From a checkpoint of a small transformer trained on Wikipedia.
Size: 11 layers, width 448, 7 heads of 64, MLP 2240 GELU.
Architecture: LayerNorm before each block, biases.
Training: a variant of Adam for these matrices, 411M tokens.
Each number is 50 + 12 x the weight over its row's rms, rounded and kept within 0 to 99. Layers, rows and columns count from 0. The size before them is the row's rms in percent of the matrix's.

# layer 2 MLP down (transposed), 2240x448, rms 0.00724, rows 1170-1201, columns 112-223
117:50 57 48 62 39 37 24 78 43 53 58 49 67 76 53 51 51 56 43 61 40 47 33 65 49 46 42 46 46 32 58 46 43 58 46 48 66 54 50 56 33 47 78 49 36 53 43 53 67 45 58 40 43 33 61 37 59 51 48 45 39 48 22 20 52 54 26 79 54 62 94 36 60 41 55 80 57 49 56 51 71 56 47 66 23 60 49 58 41 37 53 74 43 62 34 35 50 54 62 37 45 64 51 36 45 50 55 38 53 48 53 58
107:45 39 75 48 45 16 45 53 58 53 45 49 45 37 71 40 62 61 55 60 24 60 58 42 44 52 38 68 39 36 48 61 38 54 57 59 62 65 65 54 48 42 51 52 56 73 62 49 55 62 45 52 42 49 61 51 56 53 34 30 42 58 35 47 47 54 73 59 29 44 45 51 51 77 45 64 62 51 24 54 48 50 42 45 52 27 50 39 55 58 50 55 52 59 45 40 63 49 46 52 34 51 53 37 53 50 33 51 72 29 33 41
095:36 64 40 45 54 57 56 55 57 37 44 45 56 35 68 40 50 53 46 71 28 62 46 56 21 35 41 33 62 41 61 53 35 51 30 53 48 77 44 50 43 51 77 51 59 46 35 49 62 26 40 37 63 13 59 58 42 65 53 48 53 60 25 48 62 51 61 45 69 55 65 50 38 52 61 49 53 56 48 41 51 45 34 66 50 37 54 45 48 36 46 45 63 54 21 46 37 41 53 59 69 39 54 35 28 37 46 46 42 33 45 67
050:62 62 51 33 38 38 46 48 64 46 38 34 50 46 48 57 75 47 45 60 51 55 60 25 51 53 55 48 35 52 66 40 60 66 41 63 51 46 69 73 59 66 43 37 38 30 62 35 59 64 59 73 66 70 57 53 35 50 41 47 52 40 35 49 60 77 46 68 49 46 40 56 27 27 31 61 57 47 50 39 44 43 68 54 47 48 60 53 36 40 50 66 45 41 71 36 55 64 41 50 67 48 59 62 31 53 52 27 55 27 28 37
099:42 60 42 43 51 62 75 43 60 58 43 76 37 57 32 53 28 50 56 37 50 39 49 59 80 39 43 34 58 44 40 52 70 45 66 39 42 35 24 44 67 69 61 71 51 52 69 53 61 84 47 53 54 53 36 41 53 56 52 56 55 51 61 73 52 71 30 42 55 42 64 38 16 50 53 40 57 36 71 59 26 53 39 49 44 57 55 64 32 59 47 43 65 45 44 59 49 48 70 27 50 54 50 48 42 65 38 53 61 45 27 59
109:52 49 58 57 40 56 46 48 56 29 51 45 55 40 49 39 32 62 37 47 45 44 55 64 47 39 56 48 46 17 59 59 55 47 28 62 48 68 43 34 45 55 44 52 45 59 52 47 49 70 31 54 77 47 51 40 68 51 40 64 66 53 44 36 62 49 50 46 52 41 38 56 57 57 37 67 40 59 43 78 35 59 70 59 53 35 35 48 64 34 71 82 37 47 45 51 68 40 27 60 63 65 48 45 66 36 40 38 58 71 56 27
087:42 74 46 66 39 53 56 30 51 72 57 53 49 66 38 48 49 60 44 45 60 44 27 59 55 56 61 37 36 54 65 55 45 47 63 46 56 38 68 48 48 41 60 51 37 44 57 54 22 61 57 50 66 32 43 34 42 40 56 49 46 44 48 37 39 48 83 68 52 48 71 33 20 36 50 59 43 44 50 51 20 32 67 53 57 49 34 32 59 57 41 36 32 74 55 47 62 67 57 55 99 27 42 27 46 46 33 44 53 62 39 55
094:65 44 51 42 46 63 42 29 65 58 37 46 54 61 50 55 72 63 53 64 57 60 50 47 43 36 59 45 37 49 81 46 27 37 52 57 56 59 59 65 50 47 51 30 49 36 30 44 46 70 61 55 52 19 37 37 51 38 65 57 59 60 34 56 53 44 61 39 76 74 51 51 48 54 48 58 55 37 43 51 55 57 54 68 34 33 35 57 62 73 38 58 40 51 35 55 49 71 60 49 49 58 33 48 39 55 60 31 50 53 39 36
085:52 54 51 68 60 56 57 46 52 53 40 68 65 61 41 49 44 61 51 42 35 47 33 49 57 23 36 45 40 44 39 72 51 60 60 38 57 50 50 63 48 44 51 58 16 56 45 28 61 36 52 44 58 57 47 55 42 58 28 47 73 69 38 34 53 37 39 51 77 53 58 52 78 40 41 52 55 57 58 44 43 57 65 37 53 36 50 57 50 43 64 52 31 52 53 33 64 39 39 48 57 57 81 42 62 54 56 41 69 33 77 54
105:44 52 51 40 38 54 70 43 30 46 33 44 33 32 67 49 44 58 62 61 41 58 54 46 21 80 65 53 36 31 26 49 58 46 57 56 50 64 46 52 56 42 46 54 64 52 30 27 48 41 56 59 76 62 43 40 58 46 40 46 51 40 32 48 55 58 57 53 46 27 46 29 54 65 40 45 56 49 35 48 55 76 58 62 42 54 37 35 53 48 50 67 60 62 48 44 42 65 41 73 27 54 57 65 39 63 86 45 68 68 37 43
110:36 51 49 59 40 61 45 39 69 53 59 43 29 36 49 54 63 40 61 61 49 39 55 48 80 49 43 66 41 40 54 57 60 56 50 42 50 47 74 60 55 49 42 39 58 51 49 46 41 40 48 46 46 37 60 48 72 47 50 54 50 53 45 59 64 49 38 42 54 54 49 46 51 47 57 38 42 34 45 70 43 25 75 58 59 58 28 44 56 78 37 61 42 50 53 53 39 59 46 56 33 50 35 74 26 51 58 81 46 55 41 42
121:47 49 50 60 39 37 53 30 42 55 40 41 48 47 60 46 58 47 52 46 41 53 33 45 40 72 41 61 66 46 38 58 22 51 44 44 43 53 61 48 35 54 48 54 49 57 25 52 48 66 68 79 54 43 56 52 39 34 53 25 31 43 61 50 49 40 72 52 50 49 59 55 60 44 56 61 46 42 42 28 44 35 70 34 45 43 49 55 69 72 41 18 57 70 53 55 64 40 17 66 67 57 42 52 74 50 59 56 72 49 55 61
118:64 51 43 58 63 60 25 59 64 45 32 34 35 65 50 28 60 53 47 40 21 40 54 47 26 47 83 35 57 40 42 74 62 58 28 53 59 55 48 49 46 36 59 57 68 57 65 51 48 21 46 65 51 60 53 27 48 63 47 62 59 50 24 37 41 43 56 52 42 60 24 68 51 39 27 37 52 58 49 55 39 55 49 49 71 36 41 58 69 59 63 40 47 65 36 60 38 50 49 42 75 50 33 66 37 53 46 42 37 46 60 46
103:67 69 56 51 40 59 40 54 53 53 60 27 48 56 49 61 53 51 44 75 52 42 66 47 44 57 36 41 50 45 58 50 42 47 58 48 40 78 55 50 57 56 55 53 46 53 42 48 37 44 62 48 51 33 46 50 71 53 58 24 58 62 33 45 32 52 49 54 32 49 61 62 50 71 42 47 28 44 46 51 64 48 48 49 55 53 49 40 49 80 44 66 38 45 55 48 50 66 34 39 50 70 43 80 54 59 44 73 55 39 48 75
098:54 35 63 53 41 40 68 53 47 55 47 46 56 34 72 38 46 61 54 76 73 37 63 61 48 63 45 52 31 69 56 39 29 60 34 52 42 75 36 60 47 62 39 45 33 47 62 49 61 41 61 48 45 32 61 51 56 20 41 43 57 62 36 62 55 49 52 56 60 53 56 35 36 51 46 61 37 64 62 53 42 51 44 66 46 46 58 35 55 47 35 52 57 56 47 58 24 44 51 57 33 35 44 36 45 58 54 34 65 33 33 25
123:55 30 58 26 69 44 35 42 42 48 72 39 56 58 46 59 84 56 43 45 38 40 38 38 48 73 46 60 48 44 32 51 56 54 50 70 55 41 57 44 30 43 28 45 46 45 57 61 43 39 61 43 53 32 43 73 58 33 54 61 61 59 56 46 25 43 78 44 37 47 55 59 40 40 49 70 48 58 55 67 33 55 51 59 94 52 42 27 51 47 61 55 41 32 23 49 55 63 56 55 60 39 47 57 63 31 63 40 36 45 50 40
106:31 84 40 46 66 34 30 43 47 41 59 44 21 54 35 48 55 53 56 47 44 67 27 43 54 38 58 51 54 41 59 57 63 52 57 50 59 38 62 36 43 53 38 42 62 50 45 47 53 73 44 46 60 40 49 35 36 29 57 53 64 51 42 57 57 32 51 48 28 61 03 56 30 47 27 60 39 63 64 66 25 55 62 44 40 58 46 44 51 61 43 69 21 29 32 53 62 44 71 55 76 40 36 68 56 52 45 46 24 75 64 59
119:52 52 42 49 49 43 42 51 52 55 52 68 54 38 33 25 61 37 56 62 70 51 60 55 54 39 67 60 32 22 56 32 33 60 54 57 63 59 56 50 54 22 41 67 49 61 70 47 68 57 39 45 49 59 53 64 73 57 69 50 55 79 31 38 38 42 45 32 41 70 24 47 48 54 46 67 49 47 59 66 34 41 47 60 46 62 46 47 80 44 50 51 57 45 59 33 50 41 71 45 34 59 42 58 52 55 34 77 32 54 29 67
051:61 39 55 51 53 31 60 52 50 55 47 82 35 35 64 62 59 40 46 70 88 46 63 33 48 53 44 30 60 60 66 54 46 62 25 61 44 52 37 39 57 47 54 40 50 38 66 43 38 88 43 47 51 54 47 45 77 37 40 49 38 65 52 46 29 28 26 48 45 29 73 50 50 44 50 33 61 31 49 56 47 61 44 46 47 51 37 55 63 57 23 45 55 58 51 38 39 53 76 22 45 35 33 51 40 45 41 43 45 44 35 51
056:45 44 58 83 42 45 52 46 32 49 42 55 48 45 42 40 59 58 44 39 48 40 51 63 50 57 67 76 35 55 54 12 49 46 53 61 41 31 21 56 67 33 47 52 57 48 55 35 47 55 52 46 44 72 61 45 69 47 57 58 28 35 39 36 55 51 26 55 41 31 50 43 45 40 60 43 60 56 47 70 40 62 55 64 55 62 69 33 56 28 54 40 61 74 38 49 50 55 53 46 55 48 52 38 55 52 64 49 27 70 82 41
086:28 56 38 69 73 50 55 27 45 59 56 57 51 57 42 46 45 51 41 40 53 35 40 58 44 51 79 53 18 44 05 23 49 76 69 43 40 55 57 55 52 64 57 20 31 59 48 60 60 39 35 36 52 40 66 48 60 65 42 50 55 46 43 25 68 44 50 66 73 51 70 37 56 41 70 27 43 56 58 52 63 30 38 40 74 50 67 28 34 61 54 62 40 43 26 44 60 53 62 32 48 39 58 58 52 52 42 71 31 34 38 81
101:50 66 50 64 41 49 47 62 52 46 37 77 55 55 41 43 37 65 50 59 47 59 56 34 47 36 28 57 28 62 58 36 54 53 38 59 52 56 63 60 65 46 44 52 39 39 56 43 61 55 62 62 72 62 48 41 54 38 58 21 55 58 60 63 65 47 53 62 49 59 31 53 58 37 65 61 56 24 45 48 45 50 15 46 32 35 50 52 47 40 51 53 47 47 34 50 50 47 46 39 46 60 51 51 48 55 49 46 53 59 29 48
082:60 46 43 59 55 42 46 43 58 34 54 39 46 60 53 75 76 68 58 34 59 46 56 71 29 53 56 60 20 42 57 47 40 47 40 50 53 59 47 45 53 52 88 33 44 57 28 55 55 34 54 59 34 43 63 49 34 65 52 50 28 51 37 44 56 66 58 80 43 37 61 51 49 31 73 37 75 57 22 42 37 42 61 61 57 50 61 32 46 55 48 46 54 54 58 46 53 54 54 49 54 61 60 40 47 56 45 41 58 51 63 77
130:38 60 49 56 45 62 58 60 41 43 46 33 50 37 32 61 58 52 50 55 27 42 65 68 69 45 43 43 36 49 48 18 68 54 26 55 40 65 52 61 67 32 34 44 39 46 47 49 50 45 39 55 69 35 48 41 70 36 53 44 55 51 52 35 46 53 47 15 54 62 74 41 37 64 59 62 45 49 54 53 38 47 53 61 88 34 38 25 58 68 44 93 41 37 40 59 62 51 60 34 17 61 53 65 31 40 55 62 60 50 47 48
116:32 39 36 54 51 38 34 53 46 48 59 49 45 64 43 80 42 54 37 66 64 57 58 60 70 53 45 58 62 62 73 49 54 60 32 61 39 54 61 50 48 44 53 43 43 55 30 48 59 24 55 68 42 51 24 71 65 42 34 51 60 54 71 45 50 41 35 82 36 60 39 47 52 40 32 63 41 50 51 43 57 37 54 44 25 35 34 48 58 47 51 29 57 35 63 52 44 42 35 44 59 52 39 73 66 53 63 46 44 75 71 41
092:49 58 51 40 65 43 33 59 67 43 54 68 56 43 56 48 36 36 36 61 68 51 44 42 59 75 69 45 68 47 61 41 46 65 30 50 54 33 38 60 73 62 30 59 55 49 40 40 49 35 54 31 45 63 26 67 48 54 38 28 55 69 51 57 43 44 46 47 42 60 63 49 43 59 35 62 49 59 43 32 52 68 33 58 57 49 49 74 63 40 46 38 54 57 60 54 37 27 51 55 85 68 48 55 78 62 38 54 68 72 52 70
084:33 52 49 42 32 35 59 48 42 47 43 73 36 60 59 54 56 45 56 69 49 52 59 25 51 62 55 60 37 53 38 47 40 60 32 46 55 37 43 36 46 52 36 58 36 62 45 47 61 91 37 43 52 44 45 56 58 26 48 26 34 71 55 70 39 55 49 55 47 54 56 32 59 43 50 63 42 33 66 79 63 60 48 43 36 43 70 46 58 38 46 42 53 36 61 55 53 33 39 53 63 32 48 48 62 42 37 46 56 46 34 51
099:60 60 45 58 54 41 37 57 48 63 47 61 53 67 43 44 40 78 50 58 34 65 66 39 45 42 63 54 49 48 63 63 61 38 29 57 61 37 32 66 42 58 31 41 53 49 59 47 57 49 63 59 64 35 48 52 55 58 30 51 62 72 55 42 44 48 51 66 46 33 61 54 40 49 54 47 53 40 42 58 36 72 43 42 50 29 49 68 51 55 43 43 52 59 38 50 47 44 36 55 75 60 42 52 54 64 49 33 52 50 36 36
144:56 49 47 46 60 40 61 65 44 68 57 46 64 60 46 46 50 37 62 47 42 45 51 52 45 51 50 65 55 45 50 40 46 52 48 54 52 57 39 37 46 49 35 61 47 64 58 41 37 51 48 62 44 59 70 53 44 58 61 46 54 49 56 47 47 51 59 56 40 41 35 54 51 52 40 41 50 61 55 32 46 65 47 33 42 50 39 53 61 39 54 47 44 58 43 57 57 41 43 53 00 38 54 41 52 46 57 49 55 64 45 53
055:47 55 43 80 61 26 63 26 63 38 80 12 29 47 54 63 41 34 34 28 52 66 29 51 54 57 49 21 47 69 64 64 47 47 53 50 39 55 36 45 36 43 49 50 62 38 50 63 56 40 49 76 42 21 59 61 55 52 65 47 46 44 48 46 43 75 50 48 44 50 45 41 29 52 56 49 50 51 52 56 61 50 62 53 61 56 34 34 42 44 34 54 35 39 49 39 33 71 58 57 52 62 46 66 54 55 49 53 34 63 56 60
047:56 45 59 41 45 37 54 54 47 71 56 70 54 52 45 50 41 48 51 64 42 41 45 47 51 61 29 34 56 55 55 49 60 52 36 57 52 32 48 48 32 68 38 31 52 52 67 56 49 74 61 17 59 65 48 54 54 75 53 39 62 66 40 55 49 54 54 64 48 67 32 40 47 43 53 66 62 61 50 51 79 21 28 43 43 26 46 52 72 67 34 67 65 53 58 37 36 56 37 54 61 40 44 47 47 51 36 55 46 49 57 36
172:31 62 47 66 52 74 55 50 67 54 60 72 34 55 79 43 64 48 32 59 49 45 50 50 47 55 38 44 58 46 48 64 51 62 57 85 51 56 48 45 39 47 37 50 50 46 61 58 45 50 52 50 46 76 40 64 38 63 42 62 71 54 50 36 59 46 50 58 56 51 37 35 74 55 42 29 74 57 55 58 43 74 87 59 57 33 43 31 60 39 46 36 26 41 51 28 59 46 56 35 68 56 54 44 39 50 47 43 30 66 56 56
# layer 2 MLP up, 2240x448, rms 0.0107, rows 1171-1201, columns 112-223
097:41 67 46 57 60 62 60 36 49 60 35 44 77 44 52 50 38 28 42 33 54 50 48 68 48 54 47 57 64 61 54 46 53 44 56 59 40 54 26 53 79 56 47 53 49 39 46 54 42 46 54 22 36 56 27 65 00 58 53 66 51 48 69 64 48 64 48 42 65 62 54 61 30 36 41 26 27 56 65 43 54 59 55 73 52 61 35 63 48 43 53 30 55 60 58 62 48 54 55 49 45 58 48 60 34 40 41 57 38 73 53 46
098:66 33 51 48 36 56 48 51 30 52 77 79 45 46 23 54 36 33 66 51 45 47 35 78 56 61 44 57 45 67 57 40 56 46 61 50 66 43 58 65 41 61 25 55 36 26 43 61 56 75 51 69 53 69 39 57 64 30 28 54 43 40 44 64 46 61 40 62 33 33 37 24 38 55 43 66 39 47 54 53 45 59 43 50 40 36 45 57 42 67 55 36 41 40 62 49 63 61 62 35 59 74 33 50 56 54 40 42 30 51 69 69
064:47 43 43 30 49 72 55 50 45 64 65 73 49 49 66 52 33 43 31 50 40 49 44 59 66 52 39 49 55 51 36 68 41 43 44 49 49 56 42 42 13 47 66 71 54 60 37 65 44 44 40 20 28 32 39 52 53 57 37 53 26 59 61 61 53 38 63 45 51 70 51 60 67 55 52 20 41 45 39 49 37 87 42 50 53 48 33 50 56 81 52 36 53 54 53 64 37 52 60 39 38 61 71 39 63 60 38 75 45 45 44 73
086:70 42 67 43 35 43 46 40 52 58 59 00 55 60 59 42 70 57 26 58 33 58 44 43 29 42 53 52 47 63 58 63 51 68 40 56 36 72 69 50 23 49 66 50 54 50 46 47 44 18 49 52 63 46 59 53 55 31 43 36 46 32 30 34 38 28 61 60 55 44 46 60 63 33 50 45 50 44 40 27 59 60 66 52 67 36 47 43 61 56 58 44 41 52 56 45 37 49 56 72 54 52 45 56 62 29 66 42 36 47 62 53
105:41 38 39 49 57 27 35 57 37 52 58 71 54 59 42 38 52 32 43 42 42 47 66 44 37 46 35 64 25 51 56 43 55 67 69 48 51 34 54 38 60 31 57 52 49 50 56 42 57 46 40 58 40 56 68 58 34 53 53 41 51 48 53 71 57 56 39 52 39 65 53 34 16 61 75 42 72 45 61 51 44 52 39 31 42 82 77 69 39 60 56 23 60 56 58 59 47 51 51 50 49 59 70 50 49 56 60 66 55 32 54 50
088:37 57 49 41 56 57 57 93 46 29 49 79 58 45 40 55 58 52 38 53 40 51 76 52 43 43 36 71 54 55 39 58 53 51 37 50 52 65 34 50 41 83 64 59 31 56 56 40 57 38 56 57 53 69 56 54 46 67 47 58 45 48 56 60 45 56 65 39 43 65 43 41 69 48 43 37 48 75 42 40 49 64 42 36 53 50 87 69 44 42 57 59 68 30 47 52 56 41 37 71 62 50 73 44 43 61 67 45 48 47 69 76
093:48 58 39 47 45 36 54 37 40 44 48 32 39 46 39 58 13 43 41 62 50 51 37 62 57 29 52 49 53 42 41 45 56 28 58 55 67 59 39 48 42 47 38 54 58 75 61 52 30 51 55 54 45 61 55 41 35 44 57 36 40 15 80 44 55 51 52 50 49 37 59 36 62 47 57 41 46 86 42 44 32 49 39 58 34 71 84 50 35 35 54 64 57 29 56 51 42 35 61 46 49 51 45 53 54 61 50 64 58 51 50 76
081:44 39 65 63 42 37 57 58 36 59 62 15 30 53 50 68 30 43 55 68 60 41 72 66 35 48 65 49 57 40 53 42 62 36 46 34 36 66 50 41 36 48 65 54 61 49 54 52 45 39 49 60 50 56 49 63 78 26 67 43 41 50 51 59 46 43 56 41 37 40 55 28 44 52 42 46 43 58 40 54 48 44 24 58 44 61 32 63 51 53 38 47 62 45 60 58 19 56 52 46 40 50 39 62 27 49 44 72 35 55 42 49
113:88 22 68 36 51 43 51 28 64 42 61 64 70 52 52 61 55 35 57 50 55 51 44 64 81 45 39 56 51 59 61 49 65 60 37 68 40 45 51 51 51 61 54 50 49 48 65 53 41 69 38 44 39 50 55 63 38 52 44 49 74 71 36 46 59 28 35 50 53 41 36 49 76 62 56 51 55 62 54 45 40 20 50 83 48 59 59 63 43 50 46 65 53 54 57 58 42 44 42 52 60 49 49 39 53 65 30 45 25 37 65 78
105:46 72 57 52 73 57 72 55 72 51 37 71 60 46 69 48 41 49 44 43 73 56 46 44 53 43 40 46 49 56 40 58 31 35 65 63 55 27 34 39 48 28 56 53 47 57 39 55 42 64 57 45 43 26 54 41 33 46 39 51 44 36 43 52 55 67 53 60 41 46 58 62 64 53 37 46 70 44 60 22 55 59 44 62 47 68 71 55 45 47 26 35 40 43 45 39 36 50 43 65 44 50 60 26 61 42 38 29 57 42 49 84
127:49 54 38 46 58 67 71 43 42 59 56 74 57 58 26 72 47 55 44 52 45 40 36 51 45 30 51 50 19 57 56 40 58 52 55 45 64 45 20 68 65 37 46 43 44 53 53 53 67 61 51 62 34 40 67 59 75 62 55 55 22 54 49 56 51 67 47 30 48 72 54 53 46 53 56 45 37 32 52 55 59 73 45 53 46 49 86 41 43 43 56 57 61 22 62 59 48 50 47 43 45 49 58 53 46 45 36 58 48 51 38 29
109:25 36 35 47 47 42 61 42 35 49 67 50 59 52 60 57 30 55 29 65 77 54 53 38 61 47 31 45 39 63 60 34 37 36 59 64 47 49 49 46 58 60 47 56 51 22 20 44 73 70 62 52 47 53 56 43 45 49 65 44 58 36 64 38 52 71 54 39 44 50 45 62 63 59 55 51 55 30 61 33 62 74 36 75 30 67 40 45 40 33 43 50 57 74 49 30 66 34 59 63 61 46 57 31 61 39 67 54 39 67 44 55
130:39 42 53 37 44 23 56 53 18 56 58 59 50 67 26 61 44 48 51 60 48 47 36 56 38 63 30 47 63 32 68 52 55 69 38 59 52 48 47 56 68 56 32 62 44 58 60 53 51 81 42 46 46 52 62 61 53 55 65 58 53 57 51 54 59 69 50 67 40 41 40 43 59 39 59 35 50 71 57 47 62 51 48 54 56 47 40 54 64 41 38 44 49 32 47 66 63 69 53 61 63 52 66 58 56 48 49 45 51 52 49 43
103:49 56 43 55 45 55 36 32 43 54 51 57 54 70 54 58 44 38 56 33 37 73 50 41 39 45 58 53 68 47 39 56 53 43 60 47 56 44 42 25 50 61 66 53 56 44 50 59 29 43 50 37 56 50 37 49 46 62 30 61 50 53 36 53 50 66 42 35 51 51 63 40 42 49 36 44 39 51 39 67 63 67 53 50 27 47 56 65 47 41 42 52 63 17 62 62 39 28 53 25 51 38 68 47 68 45 50 22 49 68 66 62
136:49 44 49 51 50 57 70 24 43 41 21 36 64 41 44 50 18 59 57 53 37 46 67 48 58 44 49 67 59 57 47 69 48 53 57 51 54 66 27 22 63 50 59 62 47 44 41 63 66 70 46 50 57 56 42 45 36 53 62 53 53 79 46 63 61 57 42 39 54 62 58 54 66 58 53 36 72 48 53 52 62 65 34 67 25 52 56 94 55 40 39 48 40 67 47 69 32 49 43 63 57 47 48 58 60 61 54 45 59 52 46 40
100:64 10 32 47 62 46 54 55 46 58 56 57 64 41 49 47 52 49 51 32 54 46 53 44 33 58 22 49 28 42 45 42 44 61 40 56 35 57 58 32 43 57 47 57 50 59 34 70 65 38 53 63 40 46 38 73 58 59 43 75 40 58 49 41 39 79 50 54 42 54 85 58 46 51 54 41 53 46 44 40 69 48 39 50 37 50 66 36 45 53 67 45 52 74 62 46 58 39 47 51 47 44 59 32 31 41 46 63 54 39 40 56
111:64 45 63 44 64 58 45 45 27 52 34 59 49 60 62 65 51 48 27 49 30 54 41 44 51 70 36 50 50 53 55 91 46 26 63 65 39 32 41 48 51 60 34 48 59 40 49 46 50 44 53 48 48 41 29 55 25 33 63 51 30 27 83 69 51 61 61 59 40 35 49 41 42 52 47 39 51 47 49 33 61 70 37 52 71 57 20 63 31 47 50 40 57 63 43 60 44 43 62 56 52 43 56 53 46 65 52 46 47 58 61 41
063:34 58 43 40 48 61 56 55 52 42 34 29 62 65 54 62 48 39 51 28 06 51 55 37 43 45 68 48 39 35 33 45 54 44 65 51 62 53 63 46 31 48 51 42 56 48 23 67 41 20 49 46 53 42 53 53 47 49 60 46 50 36 29 45 57 50 68 69 54 66 21 44 37 64 57 57 45 53 40 55 31 72 60 54 58 52 76 39 43 42 58 66 44 30 41 53 74 24 49 67 56 47 74 60 54 43 62 51 68 54 55 46
069:46 52 44 36 47 60 53 43 71 40 40 44 63 51 69 56 47 45 57 47 72 47 43 50 65 49 38 46 74 52 69 85 47 60 40 35 45 81 63 40 50 58 52 46 46 67 43 60 43 51 39 57 62 10 39 70 28 46 43 70 57 63 34 51 45 35 62 34 70 64 51 48 62 46 42 46 44 43 52 37 68 31 53 40 35 48 29 56 54 77 39 55 36 42 54 45 43 26 34 68 47 53 66 62 42 64 20 50 74 20 47 62
087:58 41 60 62 36 41 49 57 46 45 58 37 60 44 54 62 57 49 50 51 35 50 64 68 60 45 39 40 66 56 77 79 55 34 26 54 43 41 58 52 54 36 42 52 83 58 42 62 61 49 60 40 41 51 15 54 46 50 67 51 49 60 72 53 55 61 56 19 35 44 34 65 51 56 37 64 50 66 54 40 56 58 78 58 39 49 34 60 57 43 47 29 62 50 82 44 26 54 47 56 54 67 44 47 43 41 47 45 45 63 82 39
089:65 54 46 44 57 41 55 21 39 51 44 31 63 28 67 53 68 47 41 50 57 49 68 32 49 46 45 45 48 34 58 66 63 65 65 60 43 39 33 30 47 61 51 58 51 44 42 46 28 53 37 29 36 31 43 48 50 50 31 52 34 20 38 45 35 53 47 54 31 41 54 31 29 53 56 47 36 69 48 51 49 53 53 68 49 59 51 48 37 76 67 67 51 46 58 53 54 36 42 50 53 54 42 58 57 56 64 55 53 37 46 63
082:30 64 58 49 59 49 55 42 46 52 38 50 52 51 42 48 31 45 53 48 62 64 48 46 60 54 21 45 80 59 51 70 42 52 57 51 59 47 69 43 75 50 28 46 78 76 53 44 47 62 45 38 52 50 25 46 62 51 50 53 64 51 64 32 67 36 53 35 57 64 50 59 44 45 42 52 40 59 61 51 64 76 62 41 41 48 48 75 55 50 45 55 41 41 42 50 61 41 46 45 49 57 56 45 52 46 64 81 46 41 41 21
120:58 73 64 40 56 37 54 52 64 43 48 60 46 50 60 60 43 52 41 44 70 40 32 52 69 36 53 40 63 43 41 57 62 46 45 64 55 37 49 28 42 49 50 45 52 59 46 46 42 70 57 40 36 66 50 70 52 55 47 69 71 45 42 71 57 40 52 66 45 40 61 44 42 47 55 63 69 56 56 79 56 55 53 57 51 45 64 63 50 55 51 34 64 47 66 78 17 56 58 52 49 40 41 68 59 53 49 55 59 54 56 57
123:39 59 46 42 65 34 56 60 45 41 59 58 59 32 30 41 56 52 67 19 31 52 64 17 50 40 58 46 45 31 50 39 54 45 54 31 63 28 41 45 39 45 55 68 54 54 68 51 51 42 39 57 50 42 71 44 54 30 43 58 53 43 43 47 45 28 41 61 57 48 68 51 31 52 63 13 46 71 62 73 59 57 44 45 53 49 48 58 50 30 85 52 67 45 70 74 45 49 54 38 54 59 68 44 48 51 63 49 47 57 58 78
092:53 60 42 39 36 55 54 55 47 55 45 61 38 43 34 61 17 45 47 41 39 52 48 54 38 39 58 53 31 31 46 70 32 27 58 58 55 76 61 60 19 46 59 46 42 48 60 40 46 58 42 65 68 36 79 28 70 36 43 43 39 56 72 58 53 42 38 44 56 47 36 49 42 48 64 50 50 54 55 75 53 22 47 55 58 43 58 27 44 54 55 40 50 49 33 59 79 70 53 46 50 57 49 53 46 53 58 37 49 61 48 45
085:74 54 60 47 38 67 47 46 54 59 54 67 57 31 50 58 49 20 47 32 25 54 55 56 66 46 36 55 50 41 39 67 54 61 52 58 63 41 53 50 41 43 54 43 60 27 36 66 51 25 50 41 50 51 41 42 54 58 46 68 56 40 49 39 55 66 49 59 59 52 33 72 47 56 51 31 47 68 52 44 35 72 45 49 64 65 21 61 34 69 54 53 49 59 54 46 69 53 57 60 36 48 58 59 47 43 51 54 53 65 57 50
094:36 49 41 39 57 45 55 20 26 51 36 59 38 37 61 50 41 51 62 46 49 36 48 52 62 43 39 60 52 41 46 56 44 52 87 57 48 52 67 30 54 55 68 51 49 40 42 46 49 50 56 57 44 65 58 33 48 53 46 54 50 38 59 41 53 42 42 42 39 72 32 68 69 52 52 44 46 49 75 50 42 48 51 45 50 57 50 52 40 48 58 53 57 52 47 48 63 49 43 42 59 55 68 28 51 51 50 62 48 51 55 76
132:67 29 66 36 73 53 66 42 50 50 49 56 48 47 42 49 45 37 50 49 34 38 55 58 43 47 53 61 32 52 58 56 47 60 51 42 52 48 39 49 46 57 28 61 49 52 57 40 35 41 63 61 41 58 69 42 50 48 55 38 59 63 48 41 60 64 53 52 45 41 58 16 32 57 57 35 54 42 45 36 57 66 38 43 19 42 62 59 64 49 42 39 47 47 40 62 52 35 40 67 47 38 53 49 53 55 50 32 51 63 30 55
069:49 57 50 37 47 58 33 73 44 46 35 73 62 56 51 43 64 62 51 54 32 45 52 27 38 38 55 59 35 34 29 28 37 72 29 60 65 31 61 48 73 50 58 53 20 46 56 46 45 71 39 55 60 64 59 38 64 51 37 49 38 56 51 47 50 45 59 43 46 67 34 62 66 59 58 42 59 37 40 63 31 48 62 61 52 34 69 52 56 67 55 63 52 43 39 47 66 44 45 44 57 61 58 41 50 52 37 55 58 56 40 40
063:40 75 40 54 36 59 39 51 50 42 62 40 56 61 49 58 79 56 42 45 55 49 52 49 46 50 73 48 20 49 53 52 38 43 62 47 41 68 51 50 72 37 60 53 55 52 30 40 51 29 33 72 53 43 47 45 26 53 52 62 53 32 48 56 48 68 55 52 51 28 63 58 54 50 49 47 43 34 53 52 39 75 67 62 50 64 57 40 44 47 54 34 46 51 52 58 53 75 51 43 68 65 48 47 41 60 80 53 25 57 39 57
157:59 49 39 46 62 37 48 57 47 38 54 21 56 36 34 55 37 27 51 46 61 53 36 75 52 50 59 56 47 46 46 33 45 39 38 21 36 50 52 54 42 49 61 49 44 58 43 56 54 64 55 50 66 30 56 51 67 40 49 41 42 41 46 47 48 39 46 37 45 63 61 57 48 52 50 68 25 56 43 49 49 26 46 47 39 57 54 70 36 50 44 39 71 58 54 61 57 52 68 70 45 49 29 57 55 52 42 47 60 38 45 56